Each number is 128 + 32 x the weight over its row's rms, rounded and kept within 0 to 255. Layers, rows and columns count from 0. Numbers have three digits each. The size before them is the row's rms in percent of the matrix's.

# layer 5 MLP gate, 448x160, rms 0.076, rows 173-345, columns 80-159
105:152107061136105140061152133148145073072110108066149117071110163135182106125140095119090165085107176124121153171066133069105186140111091139144119104170104137106149087145085068124109128056112138147135127183118096084131130090147173086131136143
102:101177119093094147089112129151111117079114109158154140087191139172178073091167214166159143108091119151122100097138160141160134139107101125158095185132152109095128195168170127174089197109173158132111123168163053068192093156108119119124080185
103:121154142129100185126124122214138133074182136162102155108141122158072123156119139127110111125114091109129108102154173141124147124172157115097130143194206136062090076110150189108171082153162179085109096090125144127147111117138148120083181169
095:140177117079062161137163109174100171146138109114097080160151099124130115168151130155176090087149130136101209142133172189110170094168082067085121128147180141092181165071157125155113143098160104146130135055145150116102106134193143097090152131
109:116119086135082119145134122109118140080136135076143131113115068138120198172117053172131115159101119146115143082130099145123138079110125110107125110156137089177173168123131138179138064141078108102088098107158188129096100161182140120068110066
110:089146196112111097082095093101157127115149175106120109118182156116101098131110067149073168149152145068168129102194066161088103160129185083067131171101090098146122139090144144130124133135104133125110154160123144122121149103148099121120086090
107:111095095076131075106080122098062181163126168088078125176124091122144111163144134087152126076149087138147123084143127087127104111159142155106134111081142112138068164138151143097133132148149107115100119075062112103171127153166098158138110150
097:097074095085094111092084117128178109086119119149165094116107122109192098067081167102144107117096136106154093167153110134126118142111159109109119151181084142077172123125176148139078099112103174089154122170150105095091078139096154117145172177
091:169149112130142137135069123192166170157204089116139071092148073156143142160158147092166122171135058119145208104135137140142093112141133118127169180192115134124105122077112118134116134132075114075118113137125118134088208083119188124136104117
104:166104128165175115093134051167070101166113086132121181154091135164198099149091132174178084166116141138155131065102107124104128165075125134133149110074111101075134072154104164120101135168164116141107195093113121111145139111110110109040077120
095:145159172104082103149145130156148104114111132075080092121117166123113070142138121180165110165154143158124085093151077113119149123116143138180127166106098149147139125087129143137136109111128147117160121110132105147136094127095153193212110146
102:125136157118122118171119129107225117093110192105151197152176125145108131089143133105143192052128101108094139120135089146123178107089091180121153139135130107086139073141132186131140160120130063100086121129069150136104153122144121107145179119
104:123138104100134164141087151163154169094168129129130036091151121173168142083174137111122145087093111144130100117109126100105145063154191148109079139120125130044113145155103158120108107117113152089137086129117060104145124071146135110149137134
101:158167075096102102116128126148209101149128130127089142118118110101137080183113150123138149133107114138115116122148191085146178128179113114137134111132095156193128122131217107139145077150108084153144126093116063115128119134141101065144133165
099:019147138149155151147099112136136178138164098108160120125109140135152103074133114169110206107104130172162124185157140078156108128155164062119115151182160125106155102186099102110098189148145127094079094155172127121115109104169094075146175154
093:144147067148190163142074108124115080153140189141112130066137140156144135118112109177147134160137126142095118111130072107156123062180164150156198093090128165083184210130169130104127128136092105102121153148098095132163123149154127121134144163
103:125163082069132088179132169161137105155142113087123178121131167117107140113145160089087099152065149149162182104134094122138126084100135097149118109116155105112160149167100158122111106126072144107068124126117129111086040099166175114096112197
102:105162119134097189134141185144101118144110109128107104123130065086096102123106103160125164124147101160106140101122138141166169120121158164149128096189108089122135139123126164097166120148099115085136054078163156123124075141186176193100164155
090:053124144102120101146133129139153155142131133139111157077154102108144188182098136148190096121089154126122172129104106108121114183109103153137136177132109104101148160098178141145129173130181117077162119076102167118114128077166169116128106104
098:102144160107136167063144167116114196148107073170145129106135192177097091122146176079140152161095117102127212175147170125160164089153164125118111140132152140091099104053130145138149124142170125044096118080188165090121148157129153120118203102
085:103143126134166133154209107140159142126160138173094136190109141117117110100137149105109130181111155125158135127143148138148131069141135076133156135161128135117197129172168080116139147112130158135144110171065155112158113187132138104161173109
105:125054097090109130106168102117145174078133079035153051163112127080176020133111083100144150141138145132104114074143118125141129077102123137167116158113120154153160165108143116178159164141157163153114179125081119108084159079125185129134159193
104:106144174087091140181158131154132161140123099125126121137103134088130077087151134119081160073118150126117137156149116156152180125129075107136111114124147138125113130088125116146179148132105133086151142121143122070125195136128123130138143192
095:120190122168148120047106143133118098124136134095166115135181162140109165148136193141109136106131132123100109173102103133136150130069147101072140129107161124108130146142152179140148139148045142091074111118122121097184073080093173173115117113
102:108131134093098133118103092148167120114111182201107115091082107148157096129149085157093129140158152172072123077129143063085112142114108169112162164155072069195111125156079130116108146089127126123127103169155155131103098185133118096134111192
093:121119145145149149149123083117180127219102074127123141116175115181113150097135112154078131106144154119083139131132144136162154166068166164088145136077042095115120103190156100113099121102110158148106129162130095157128147066099114171098118172
109:116138143173139120128096099099092155112137201185116112114086082178121159186135145088110097143107107154083164162156166137122057159141164174069106175133160139136149099189118149161148180090102166103143122162075105142149091128099100151137099110
095:109136119083131166102178120099147093105153185106158166089133137123077136186148145164123141127157089185157132125126125143084144175090147138178107118198122128123110180192130111099141177115085132107116117143116114099160125188110132159111135068
098:130114122128160107140117111121156089113137158103068127157101131139136152162172136137193109180100133158175098123099133105131136131144174120108139109122126087056137083147094158133068127153097100118180172198115165125153159088161110160097085167
096:110146084063093127140143126165141103217143118113102120161169140145101140097118108110109208080145181090074118159122108090108139138140108158089141114151127120180199054134171046134095084126082180106116160199170098124159128166106101176117148167
101:134157101084118068043175167118158126067089111110170134107125118190108149168142146158192134125112140129160112113106206116133132138146115162130183080174143144120140156143112082127064085114123177137180081098138185147145080143077120055092103148
097:141126159164074175034052199106098093153160154132053119111111134130108067137078089145115142153089151114125126141110104167121092102101214089109114144142097131141127097154095158076091171094094133147069168123162159118121107097123155069107161136
095:096093109141118117100096159131132120117148116157154131125099148119172066104124150130172183096124154104129109156120090108116110065122120095151088137123123128096139165128149125176099125128120143085054191093121149055138057154133199138106146125
103:121177097140100156138113166110086180115129112073172152118120095079116163175142107172150044134172175087134190103164175134134156109054092092123161096082117111108123128110104138146145156095189099182138152090093194109116124123075137142131127142
107:199130109018203104131171129096106171155171092136108056155122131167085130170147150114107179168144144158118151115198118107073141101151134082104085066096133123116088123154115143148137151180061112117142153138112090148104073157093131125104123093
101:067154126114140088072128139104142107055133122106135107108162165193135164169130200122153146206056136167165159141103128110153093149066097127127156151149097171029132182183095107122154130120133120124171104085107125074154074132149157128106149102
093:114134109130161122109151066112105114170122093123149124154096130134179098129086229121113107112092105127107143088133203135184105128095077079124111162102103132133063098146093108192138111140165162127111102121080144079148106113097153159134096190
107:106085123162221104126112133119147104159107102112177080105129103117186104181104141109108123113115150087092119161143059168115107086164190118124142123081161118178120111114099119157068129113100177103130182138082071086135127086078095125089120153
098:157087166097165072078113129129139185150100125217132184139105106095099107173083116138169113155136175112116140117128144180179072061110137149142128123078104115105077086124135152116155109141158090164071113127126095075157176130054168162183078072
097:101152155073125171100107100134167162134154129088110117178164052122134104156140125097134143165093072162166116115073146086144079088105113098097152168190093116180126105151096165108154142080147114175067096113115119142160156135147134145168103132
089:063100111141096132103093147107111148088169148100165158139092107108054139175085126152139153091154133150128102130101074108129183093170127139154108109169175139162100158149112111116199145161116104144025125181117195112112151151134124119130128152
099:139183099176141148130127118103092187077119112166126136114106116099098143116140113166086131133088160124095122067112098169082160169103098113087176178083172128156142080108121150085079098150066155182148139069142135115179140114146122056126102116
100:043134130115125150152128118072130142102126145078114115103110116075132163088101096143128166095214134096133140131102126130117140168126143145059148123145180180115150124102162126114139094127101116134118070154167162178137066124084172086119149169
102:135157116118148141142149131093154138114118127121182113138134106136116081114130122126160192117049128123098104157126153067151125111149123049111115170161131122119094125066118116112186156101150122113073070106125091100142113111096095120165085160
103:094105148098121202151183136135142156099154164083075080063113109165121170143060110119119107169153068152104077136139156123132135082157159201152145105134142122117094143125140141166165143136120097162160194119140173100100106185194109109086153131
099:133130133195124159114174076190153126124042087091132118149102136149155194088162121145072140129106108169113215178151150120138167068131124115114101175144111177163150117159114110158106143153130191129118103144135148111158141040111132147164107117
101:130077119141055126166074138103127123092094179227188149045153134151124119132170092152089135109167104130133113087153125081106085163193092137135112138157113113101136131138167118112135172220070085183162145138095159154149095124160178182139085142
091:172161103102150107171096129110087130184069106138123150152116119107130120079119104072153136103136110079112125183183132198109110119139145114107160094191093132098149104112113110090141126111103065146119106116136085089097143104150083146149111131
100:140147056135135121112101079154154171117146169163127135116046176124106167133105165109140149137082060095070059162116139096125062116172153172113126075139138101137131089148099077168056119108094118076086105120142093102130089158127153079157101160
091:110194085140150143118136155156146147108087164107128155098129143186121174101182107175111184158169134128070180158150119151143100118104136175112163074120148163129115058130113170090100124072133094090108084133160166107089134118116129147136106133
099:115137093087106174111158075123087188120100071167116025111137031149125069110210158111175214154129097178121124108149149130120126085091121120131149127141118163134158155081104118114140105118207147171080093188114113109094184147176112138185092106
103:078165207102164163109129134127138166154109129147129130181132080108087165079173148144150134118131090058146181120139126153097099128098167121075095077142166129192091108140157172119185135126130106154123095150117158118132138140132095119148162153
102:127173121160142166088076086122125130156146129178118107133123084096139053153132178177070137131137123102154107079133166121122059146150092095111149142065105060166114126156185151130146139149142134105115190140182113099109184115181096166139126152
097:146125149118118136072149111128150136064139121122149106137130120111108146125187138136151116143052105101112179090140103094097139168108128146114102135141119184171118084140168168139169126172122182086108183177162118149167158079130083148138098140
100:074086145107129131054132090082093112093119085136107171097152153142121152133158092142174017060089133117088112129100114147103150088164142200152121133161099171172154113065151160122098122131084096105178112127127084099097093102072088107127136131
102:078072165132200056139071078106162169188128142103092119138171119146148084162097152162114094112121116148106102134147095089144125137109166153161135128147104145066134155095128058150114097176190116107117146163133139071113097143141152152127160086
088:151163126171077129128153218132130146087104143109136132117135128087187151145100067115207119165153143128076119092133165154135140121097122110091116122081096175088127178102140170169141127134141192138086111127130152149129126102189087174123145181
098:092147065111177145130119146170123150134099098088135168107110139105168085087140190099131106047154172109143120156100113118176073124115059089155111171138171113110168164121139126057101179148145186111091135059141166097123118075100131118130151104
089:106110087126175159097137160156139129203094102103103079113141081115120091058079075185111089112203153114082077205122089096127118122078140089158114159117041126122177104158070158152161135123118110064086107149067158078097156138106158109158135103
095:087120113136125106123142134067169167159129084144086166112131093108147124108109041163185108158199091158077120145167123148159102123140130161127164115119143129064115103106118133186097098179144119165142107189083172152137083082160154122147121191
093:098116115111169020125145097172122071096132106122153139147193109134116061081115131068165100073171093089170127103130129126114107169198125138047147164107097106071125093099162133191154171130158124140110129145138192161128126084096186127128121126
096:163124078120140155114073091106127135121184121105169081151187115168157115128150155138102126147088173061182148113192061160110099112098177134150153054158110114127105154132121086130156114123117177118126116083091150061095176121141082178145116107
097:139126110139140089184085077132124061202154161168056150111118101076175174078102084140121133114152139142148131153136096210074123105166196143156138054074124114096124155108141118118162156122117091076131152130164147080160142124109081080135139110
110:104144130149161113115092057104057126138115143100091161106165101202117116144155129165079176161182130133157134120115167106182080175144093148110125148110067170046121100159126149116109111148102128145115090161114162126138118172132139192088127143
096:114209171115130221095086139177088128166133146116156106141074132135200112159123170150110189101178137165140193113103119164160155101101097148172109123167158089180124170180135142147146127118190055114112191096107149088118158149171091109100137145
089:129127146100078175059154063151132077153115122130117120139056076147075117120161159148133160109164146095130177102159167092127182154091135148183146124130122101111091085123100113139169103043149126178073157165126095118151138152168080134156100108
104:125155186096119115157155063108100122141144150085119116144084160159105144147137160123094116096175107162141098195143106127121024064106093141149176148153080116121135153081173036081188112094133087151123143144114158121120157137142053119124086115
102:102132062105155088099122092168138134159106112100141080095172145096060133164103219208112153133142094134119151128103151082131118156086141134133110123127131142077155114128124128115094120126089160140166169161059130111152147092101122181119096101
095:157137174092107125144092073135055164146184105123137148127112135146141121139103089125071123155111129148051121066158130076188144084114197192179172127075171143120109098114093101089089151147179108103075145124111133074112135153090165157113127091
095:119163086097169123191155140099063121127132067081148147147216135144141145173152124179083152137149111168110111129159089096112112128055150138049105109142159208118025155187108133109195191131143099135149141091123143106125141114132126189124133121
099:087101084096161149062088145184160147156140055108100084110134177102155087104131177102127170095130148069130048145113108127092147127159149141177076115147116167108185107103139139153067107121125135122109123113092053144099090100090141110127158169
100:157134197141066184120158061156119111126096113133176146156168136129158123123117152127125159099139125123146147120184156108124078169110175132119070073155147083184107113193129091081122119164104141137146089167087124137135126028208106137142117155
107:167109182147154117138127086092106105113135174177101120132135088140109089187085148120103127167184166157041110097192125080109140083119114124116164169170141157111105093160132149161156157144092153188149120159168108079165099132101128112072137133
088:132161179175124125051144118131126140102156147155101055187152168130158069064149113151174123112096108148129155165093137160168119148078070162103149096104169112173094133068100105133101077121128146113104109053161166128141136131097102122075128169
100:138134139146168188148122131105101140110128155093137152128134177125088137176126143081149121129103156153121133135155125097112065128105127141139119059108150088132092189138135099140115187152177141103115172078133138109120147197076149185115182191
096:077117074166157151127124119153081123093141069104169117108102070182128143102138121118081124081066072161113122121165143145142127087111108193110130155136130088143155104161128110078070094090109178068105111087146107045079152149173139201122163117
106:116129130091080099069074094128132152205132106106150166124111131092131126098098135127108096125175121080073162133134147113144178115124123134117062112166137136158091091084079135152125111078123127089060101120108137123174133061130143078125120171
111:134148102135141148095165111148095107139156155059098115144093107174105114151108096103184175090144108123160130118183111196070046117086223190127086125141120202152104109163127167097118163202153099106094117129168112143085163113137118165122133147
098:141101109145154135149071150088139173187134170165118127139108139160097165222132091177138141181112089157110166146113082158098049081142172139077115135108139113167113164174193126121124113180123086158122112140103125102095161173069106089102089112
094:155114150075123086170077106073109150104144142118134120115106147148160148184142165162111113123132112125150184152181167104197116104096134121097168078151145048133111147097130102110108150113111130159116116127138164096174151179148084098086182146
090:167141058138198145160131133145117074138146137111133095140183134117119195110165118116107115165150111141113144097137150126107098079120145115156111085138066097146189233160146113139094166199093086145080095151152137174127074111150126141115104152
104:179085212123147149128171139123129185126126137156091171115153099171068096166168093081138182148116151190096106164148119124122079100112090110108123119132118071119084127197160120140143131135092097091118119141138122176141079138123106132109164147
102:148131129065143117106126144122183111102162198111098115162078115110103136080122063184113149192193133152116162166132113187148136127148173131134158077088156128173184094137128088084083131198137104122039131176121176098150110135152114118130111122
107:125121174104135129097104052107085165110142098126097045111111180147188144087135077153091198160119148126120127143152141118099095174087191121121060147135158127167125148084128133093102096111127152179158086120094086124147093169136067146138128119
106:113120092116100105071113114150133130177099148155103156156125117133070165105164163090088105174123138119167157135156114114176069102159120192173173131100135151079086063144113077092099128132099140097139129152177136125179158145088100136115135177
097:129077092195107180093067104120117102112123094129150102096141194155094144078137134099114079146139096061164144101132065143102115161106133133091122179202122179090114166065156152145151144126186126109122098162171135131195157076125079125149142145
097:107125128153189101127121143124101101114109172092203125115134087150144121198147072131094170141145122132066118105164093142114127128117148144153113115121076122104118140090141142127136174166106128120117150121173142101050122082117115128149168114
098:143146117136128130147133147116166129132197159111190119150143141114161126255130157155123101102101115117090102150135142087096066115138108146091146135098112092106128121139184111105120140136077123064092139131092135108062111116147153114086083131
090:097056129145144154167101126168173140117083189116121108091174152139130177079124081116101059138186136078143104122089098156141119171149069160125142074122096126103149115149116180110090141129108114136198114191072152110132141122134140156141142154
103:142094097206079117095121090167156139108105141137153118171168172137087130072099082094177069129125128191130111128075165191078127125143087155137103100082130115136154149200184074085136098122113117108132124196154109154134092092176152068144099142
105:111074130125153139132147119080146153115115082138094134136081092096121046117048177160183105138081109145151115086110138081182077041162127120119125092101068139152106146100163089115177083139171106142189122155127104121116124119137172097143085160
097:139092033086113182114148143125051139112078130180201135158122123108125165154124129131097149101137094066196144064126131169130135115106168070126111079123120106146113105171114140141156070137122170121137127135107111088100117102086068111148124134
099:109145118108161170065122096092177153155102119106065071138107120078188127047145058152110129180142041119133154127140087117102176163143104144164077062129165166137088178071154162096112093111141093101121149147062158094078109110101121113125155091
102:119112109106096138087102094152118097132116192104123187168112133102162087173084146108095123130180142164117167077144194148126144137109095126130187093078139116081131142169182099097143086130175095134142136129129123131100141214074104146091194145
098:119123135051113111170125133144160129121127099072143166103134091114127163067085160184107171131160143166156141046138165161110119148148125099138135119104134111154117168105077070125141103145170146096112159160100115137098110156125116093143092124
098:095144132116118141192154095145164127151132083127140125155088125115061137126128130093143142089119150141133063139162148103149099091101105037101105180092160112078146119123133082111155120153097172102181097148104108163131132132078106135121068167
103:103166062073155148141151133093134115114072153121099130122060074140163135064102141156134068099154101132153070131126132161120106109127086118172162109132116141138120113160088108140119083105063132128179090144158074088084150218130087020114110103
106:077143120061128124160111110157123086148138107116103159137161132113180181135129160077126101114047121140159145123181076160121113119142176102123151136133141091117181133128176088091094180087151164079129124158113123093135160110107108154147161136
111:195126131109188124082149122125102107096081093100101147127157156157076050160128066168124094107121111084128126130164040114095107113115180185128078083105106085183109093147167129134132093163148095172174137081185137113111078139137099175163123172
098:127144127109166126081129128177050158072113133145110152080132115132132075161119151121155114159121133114160133110092153175116118160161108144169117125142158146100096126078151096145068079120090097132108168069140135146142111119110130126137110094
099:137123150143136050156145158062173162115157122089150116138112150159108087134100152128152117168151157122140117137084217176163098151112092126121172118063143099167130074138168115090100129204125098119112089100166176107100108109178132124069114188
091:125116180101156186114081094122105129181110102091110117097138105119144106151165121120057146098159122125127134122108113118093152111105119157119143132141124111157156149074075126107132075164108128174152092200152121125097135163156139066112164103
100:104131153120133123129108150116162142138089145170128041143139067103089128133143097108086129073114107129176128128120096137165148166156132131140130107126027093132064122072102129120091144157124142096149170044160138072070105159211113087092082115
107:170164171107172115137160139071094167185148147131093048117152114165096116169108192166092166126129140117107111089173142178084161135096166120072117100109116119095076130076074103083162122155080116192141172113168119137152136112142149136098152120
095:150148116126148111134050168154112128073133091113124073139110151085150102145112131137078109160141090093139137140136174098093118146152134094132106129098138108114098068160103130143130141180155077154115071140133077073116116146133131113156101147
093:096103089114176159098131114129134133104144135114151121095158112099114084163134125133131147111133081097166090090107114091108079144155147122117151175126148122131117115148169095096103174150125134141061122159055127176155054140073114096121090134
097:083118096131044182118171159152121103168174183191079145150133157144131109092144072142121155136138101167125142150108107144151105152094147134121134052114110097084121134107087161112133122154073118096075151121139130075195136135161134150049114142
105:096125108133102171135164129128117119147197159158119107153103133155118105166133109126114098053095119132149114135172109146081071128158192129110074184095112145153080101092124118144215066106116099150123097118114096068143207123129136129094158150
092:115137108164125142142087143126134155133123161201084091104106122105098174109144157092163188114091132095117115114121163037156114128166122121121148115154112121093132047154179161148117146126118114104107160138062100102136153110130077131101136134
093:121150114097097100114122078109154158149085144118059134115094086170152132147140099148150093166147155129133056172129157116174092144126129091131056168156129107204092179125113098140098121149158138131101157095106151155149160151155106097097156147
088:197125153098099153067128128121156110134063087148146122119059108130111115115157149126151158095178194088100115118095159143149114106176094128154108185147136177060164188126180163114155099117086082107096095149168121048151125115130121145070162101
110:099112189085122162117101137120120138146127134174092156105139156112138085066081140146201084100164086125080102071102112173086122111086159146143089147079113181160122101109138143138128120110134071149197125171080123120169119131199080132100084122
104:119111160166145101086159130108099158139152154071119045110124178147121102149089112075147110080124127064157157088089093114101120132116111117135187098139185186146128152108148153148127155143080191151130140102135137146173143156158139101103118118
106:175163126160190175111120165132150158112125162174154119091121148107139139122140167118165144156163174126121141140171139070084141128074177141143107111110116127161072153076073125091095165129144142155068120072159156122147106143065138128189160146
108:159148055075125116161120040145184113129103169138102125118088166099066170072117126126116122078140116167171111091128128099133129159125137187088167104095174170126085203152138146105110130102113151155129128130095169113123107147093150146154172143
094:135092126143181089058032101085099140174111133135142097079108132154103115069113118162113159126129105156091105151172127090155130151139159163151104119135121136161105118114132136114094161105106055175141159158108118148144102121128126133129076117
118:177093131149129157152192167099073151122074121120176115087082166145142102127113090121122130144119092086179084139196160150118142139097174090094138123153178113235203137102106096142107047146123106134137123107145140145110099109085083137094115142
105:144119136158094212125061173127184124087122130147155088076120169137106066124156137112104151063155040143139145092133133060112120098101122132126098130140133149186139103146112150121084131072136146107141115153115152172146141141169180093088147172
115:146125093109108161129172101182121153100136161147127078086103121124092134129147128085098165160123089126125164152188135106209066131132163138061070159115143098093144164221090131193180180117148079173164102119125132113109105107164108144084161106
097:114136142200095138122115110140106131149127115090142075128073130178136136137135141085194175141178128155127110136140181118185119153100091123132162167109135081111175077076131124044133153127121103105147106154122120065135117177116110202170088086
103:139169166136114148124125089121100160136110122121143078150119158135151106097187157148145147178125192137079165163123079096152141144119108120177143140154150124135093090090120186150195177110082139134108123122119190104104123122149093107099129107
091:164098092076120131126128115183078093144089164160129093146115093116172184092122102115138126116112102164105125118144109102116085119132123127166132122175155150151137127175095127142122156131087121156087079184150101107070111154078156108162106064
093:122146173155135118179158115162150104153207142056129073155113090120121166120122096119086114119147110039151112118099100121060097110137150160095131123118127138154127080119117170091163159157147134146155158161111116137151109159049141170087104173
092:157153110127134122178186105102076126087093165099118115105077068113099162100200072161103090120140128117091206172126133133083134132103080145099146144141149126122107143129130142137073123169164158138134105183141166144167145126162128080123119064
092:122154129136138103089121193103157064180170095094152157153082118142124115144134136115117095164121122156119147107143131092145124135134114117127131143114204137217142177099148146140127142133168107160103132106122098105109120128116060185072087117
097:137101145131114163102136092101158103120157106184146074120097173141086087160107090174144134172098084159176116145158139103136172128104148111142182096141177070200112181138163127151130149137119096120091109181125169133147123131152139097104132101
093:128127071099154127131148106158158145088178144135175101180139082059075135069125117188193153104151130176062113123081156154157096122078101104132136089143107066146112127108117121083065172178152146072098069062115182164133114123100137113170087169
094:087144122097108163116139081162139117156067146163078101166093110148095095119196172102155120110149136159107113116095193159150104097085102144155086112070117130147124165109150093102100091135135115128076135134133135093201087089090103121157146153
099:145163184149101192175133132188146181088142056132143103087090113123133121117167100155099118082103109143064174102134170068147076093148077119126134159125149081143112131088160195109138147091124148134084080149084142151128119186117076133108177120
112:140112106108129176127107135095149187075072123140095100102127201161104121141109096139193080160140138122133057114072151135134130135139133125104160122156103103174175168079162102100126102116123087096176104090094119137191099098151092130112102110
106:131083128121182123108067163115106200092144111156121082139122068113128096197114164167117134140118179122148135086138120143147096164147095087127119073119114073160081123076176107135135153163143101179127174093086129047185191098125126083117092153
105:094121155141137110118147139090087149192141102199106120115159116162112066174109157095156136148128161188096145141132125164080127091066188142137134185135139131076160124112124137093181188116104096104153173187109103110132152168115048207098101132
105:075162125150179146112130087142096165107121129124137159091123123124112113105069105076147101174046092156135127141185120120124200087122134115128110167104175148104178116153140102113121164131098198195062142138120182155127156146115157120135188156
094:223197123100178074122101096179120141151127101110085140109160129101108183084130140111088084096146126148185123183120133135084159119184171138071064141088094134129131062187147061172186143107153127122179118109131084128115131083138134140097086109
093:128121147115054101173118100090134156129124127166134088079176097172112133164123080169141150094154100125149131144136108132156148108141089174133160079144190106154118166117114115080093136085134061098148128210161141161170184193211056075129108126
103:177120170212137220123168115101127117136117160111111085122176105068042092153125117124152115195072106109160142146147159146149167073058165143148101111163142151120114156138092134076098126069109103138153073131136082121125158095121106134092181121
106:193179151086154114148171054116102134127184126119150163147131136088112087117182136121103103199121111083153142133126140115154134097179172122095120127092120187100133118161160150091079132094159081165102063113098151123164153133121174117135120148
100:148059117126173109140195157149103097069103151178058083089182097095124159154184165120157090121102081107123086141081085178181125161153149106189135120146109174134127122114136131169131125167131103104138162121091128117091112144091161100131108117
095:097157129152093154142116104178119063126164128093119120096103140140094133075083133137087132185140119124085113155112129152132127169109185166110038225164077152065143116130101165143181151114106077099115131151127171105146170117060175132088171106
092:105108129090124120088108125130081137136119131119165112156160114159146120128139139113117156029077104177056131126146108149128129118207101099179194141132183167139111179131089110076118098146075106135128091148131136111185069130060119085202144158
104:122132163211066100157119094139149095156145130128118196108131158195054085130127118106098155079097121114131110134180111163102103121219133181163096152121118144044172079123101064152138163116085144151087160086141122161143175157102155114122088123
106:097127075144135149130146153121180090135091093119159144167160122124091141156191150109117143165110117166080107077157092065150175143125123169133125113092084118096124160143168160113187180151141110132061120139140111089127153149115117205087132166
104:109107124058118131162109158102149159100112152110079181129083132166119141101098110183142127143199103160128142062106145158135098166128126145100143073108132122123109105154190119098173066168099136097113068154185134155127160126057105140175151140
109:149108161155132125081164072118129165122133094138105110121155140097146090106153063131105137135178126153147088128153081111083080177146123074151113132109122134111100146068101114085126115196062167144144116153048128108084167172102106110134095184
109:143080162164100116132178134163134103120127143140125132151152191122100192042105106106129154124158118106178029106137142127156178158158155086157117130098116142152115049088107093156085130162078160100145070136155111097092157070101124097121162156
117:117153171129091029080136109096108101157141114156136130083143079121116134129158080072056129135155139144114102148158132141139088098105150106168133137088101124102114152158081137157191160110105100082130149145065162079125124112099112108168088085
098:122120107194108112150130134161117090088092086123104108088111079136103070142129137139081133080130143162119106089095162120113111182127104137172180142133142172116141076087163185160161084155111154157093113192120115124147086124113070206162110065
091:136139138110165105192143111181130063074159165103160124063159130167089154136149121117198116135054128154142087129161121089171121132141165084120089179097150158104140105139164123126089076099169111135097111069109142119142059103112091166131142129
102:108110094133114103067183124158086108118177116100165130081101149127116075136073108112144153119106120126116106076156082146141139138115155173124059157064096127099129122078135107175103171127128113108150157167142093086135120127085116115146152106
093:087088094142085074108129086103164089151111112076156132108147114129096076138166146160141099089097123114127087109120137112158073174121214109119110131182084093126151154095080119084192141157088104115117079127111109095099116146078124135146116097
089:123128116150109117103161167112169112130148136200096134146184113144150046078168111105140108143109100092109139141188167129084167130128156126189064157124168131174107110088117123127125171079125093098128108145149161141093198109143153097159085159
111:153163125154138103125160153131169124081144198130127096115161096142140136107153093199041108094100117158098127174116088174062126113143066112133107138137101118129170082125102161127156121121064107071126096086103107162091092083127177162127098105
100:118085113126124148096119147143105175141152113137132124131140110111147117156117163094201173106074088178119182163102149135165080117125162099134170049156139147102128135118158151096119078123135142144064110162139150101085105089168144141108115144
104:048151106184201110138099092054100108104097177093167100066126164148126104119114115089159156116134113168099200133139141083192068118140133069144183089160146081104130117082095136127048142148118128108152196127041130149172083133135161111099158135
112:116112148128139144161195111084087102125136168143114111107192124147159140148119060144146174148082151104097148116186112083100095190117174127150101115097147125068078127183159129131175103180117130132155151137099166115126130138080112195084157155
110:181117173127158095133062114129074116150112191140142102114079087115180072084134104140137096182129113084144159082140080133110085097099157075127164085110105147163159139126136120127122088115147149177152172173154142146131174109100067178119092102
109:115157148118139141154178104126097140163140109097096153130131161184145182107186138122139113188143123140169134117136173165109154145159175136141091070109203113153137084163179120068149147083130091130142122091123118131160147098136167152162077098
106:125185125111194106123178127065161154091131135161125112125127122150116139109158115153156125201113123141075145117110152119109108115129155176106117165145119154150153066096165153108125110087131158133094161124137171122146125102117175132162134119
097:104078078110146083179051075078147120081126105134153071097105151093104179091095083079144132163166112181114117223153145152157100159177156102121105109199157139127161083143118114147137143193123179071134103142124117098152138144122080127121107103
104:171162163205123102109128143137189131115111184156171179092145189130094161118102135122154131143075160151095103121148103102147109151095066143200183158098074084163106118122123114100194115089124099131093150107063133143106118119138062132181152122
094:159126097160093133125163087114137090151168109084200107128076176141098080120123110137125165133140190114126157124085131139102161132090086122138132158125093158069130113081079143125106149142124140140144108055140155104159070113107143091099131155
097:163166181124109115178126095083149130142164187079137130119106118104163207075100091098167102153194067216071141133092115187087135060154177151181116105120129128148109097084155112088149137166103163112188057146095126144142097115104119111206159088
100:196179142131149129194128128148126126084122152088139076169150212125095079120154143170106129110138182129077183019126118147086098132148101168141172186173137145123137110072124155133134107149169130121154111124086136111121161110140109110150110095
093:209123119180114120135168111106126168122122190170104095140112105167126140159081134169158119178136076119142101167116133110099069146076101125105103144079125127147121120176109166112143125153096124081153118083135193115113155150099116105107145152
098:130105123119177145110070164106116103150126156145139127150099134091098120056157120093083115081145149123146104059139113109188130119107161108124146144084145121164154212222086113073103114141145126118161116108090083141137112129104120122075182139
087:118157117117209108155163105135157093157125093103102108150115126094119133092154143098107110069069082105141116152147124153148126111087097114094078128120106122074128090099093125180135173164129214112128125119070130097138058107142130122065182162
104:108151150145103170117149107154223147145070140147064138136173136130120014080085135146158130102123136116155129138113147098093144083117100116168132165166173132119126071082120120055170122076122142129092156177104165121138132124115117108109118129
104:045121163081122189099130138123168094161113075098129002154113179122132131100120123105128110104093088096193099134134150135112132090130139081146128146161141155123138093142121106140150091153116137152132145186099082141135160139136073183080117134
106:157154142133199139173110129115178111092192126095145132154170101108116143118088108196169144133185124148167089106154096111082105116113116088114171193125152172149116101109137161076083109123110082143149130128106126166142135127119069171126102117
100:148129115123111181154072204137146106182096148159110124176099128135087193121090120141147173170186189147105192088125105134111181109132185159088087087142120128186124138063142118150109122111153146100124148162103130156122155124123054123135155105
102:146151126098161105165131166171080135151152090073100143095133116086177103076125188076131102189149132164101123158147179128104114153086134175129102107192127122166145111042155174148101084107130121097132105097108149125095118105138162105106173123
099:122079102108154048132133124110129139090092179098089061129103129168137167104151119073130070112131154149151115201129100195103138114128157134071076140176132145153111069122070122119123146151148096107170066154071148135140107095115144136145162115
101:133111241141068118110141126159140140125144136128105183121144137137115086183128124159153178074090149112052157141126132121143133114108115201195136105065097087081148099187130138146153124110094145104102133125127094128123180124166113155118102099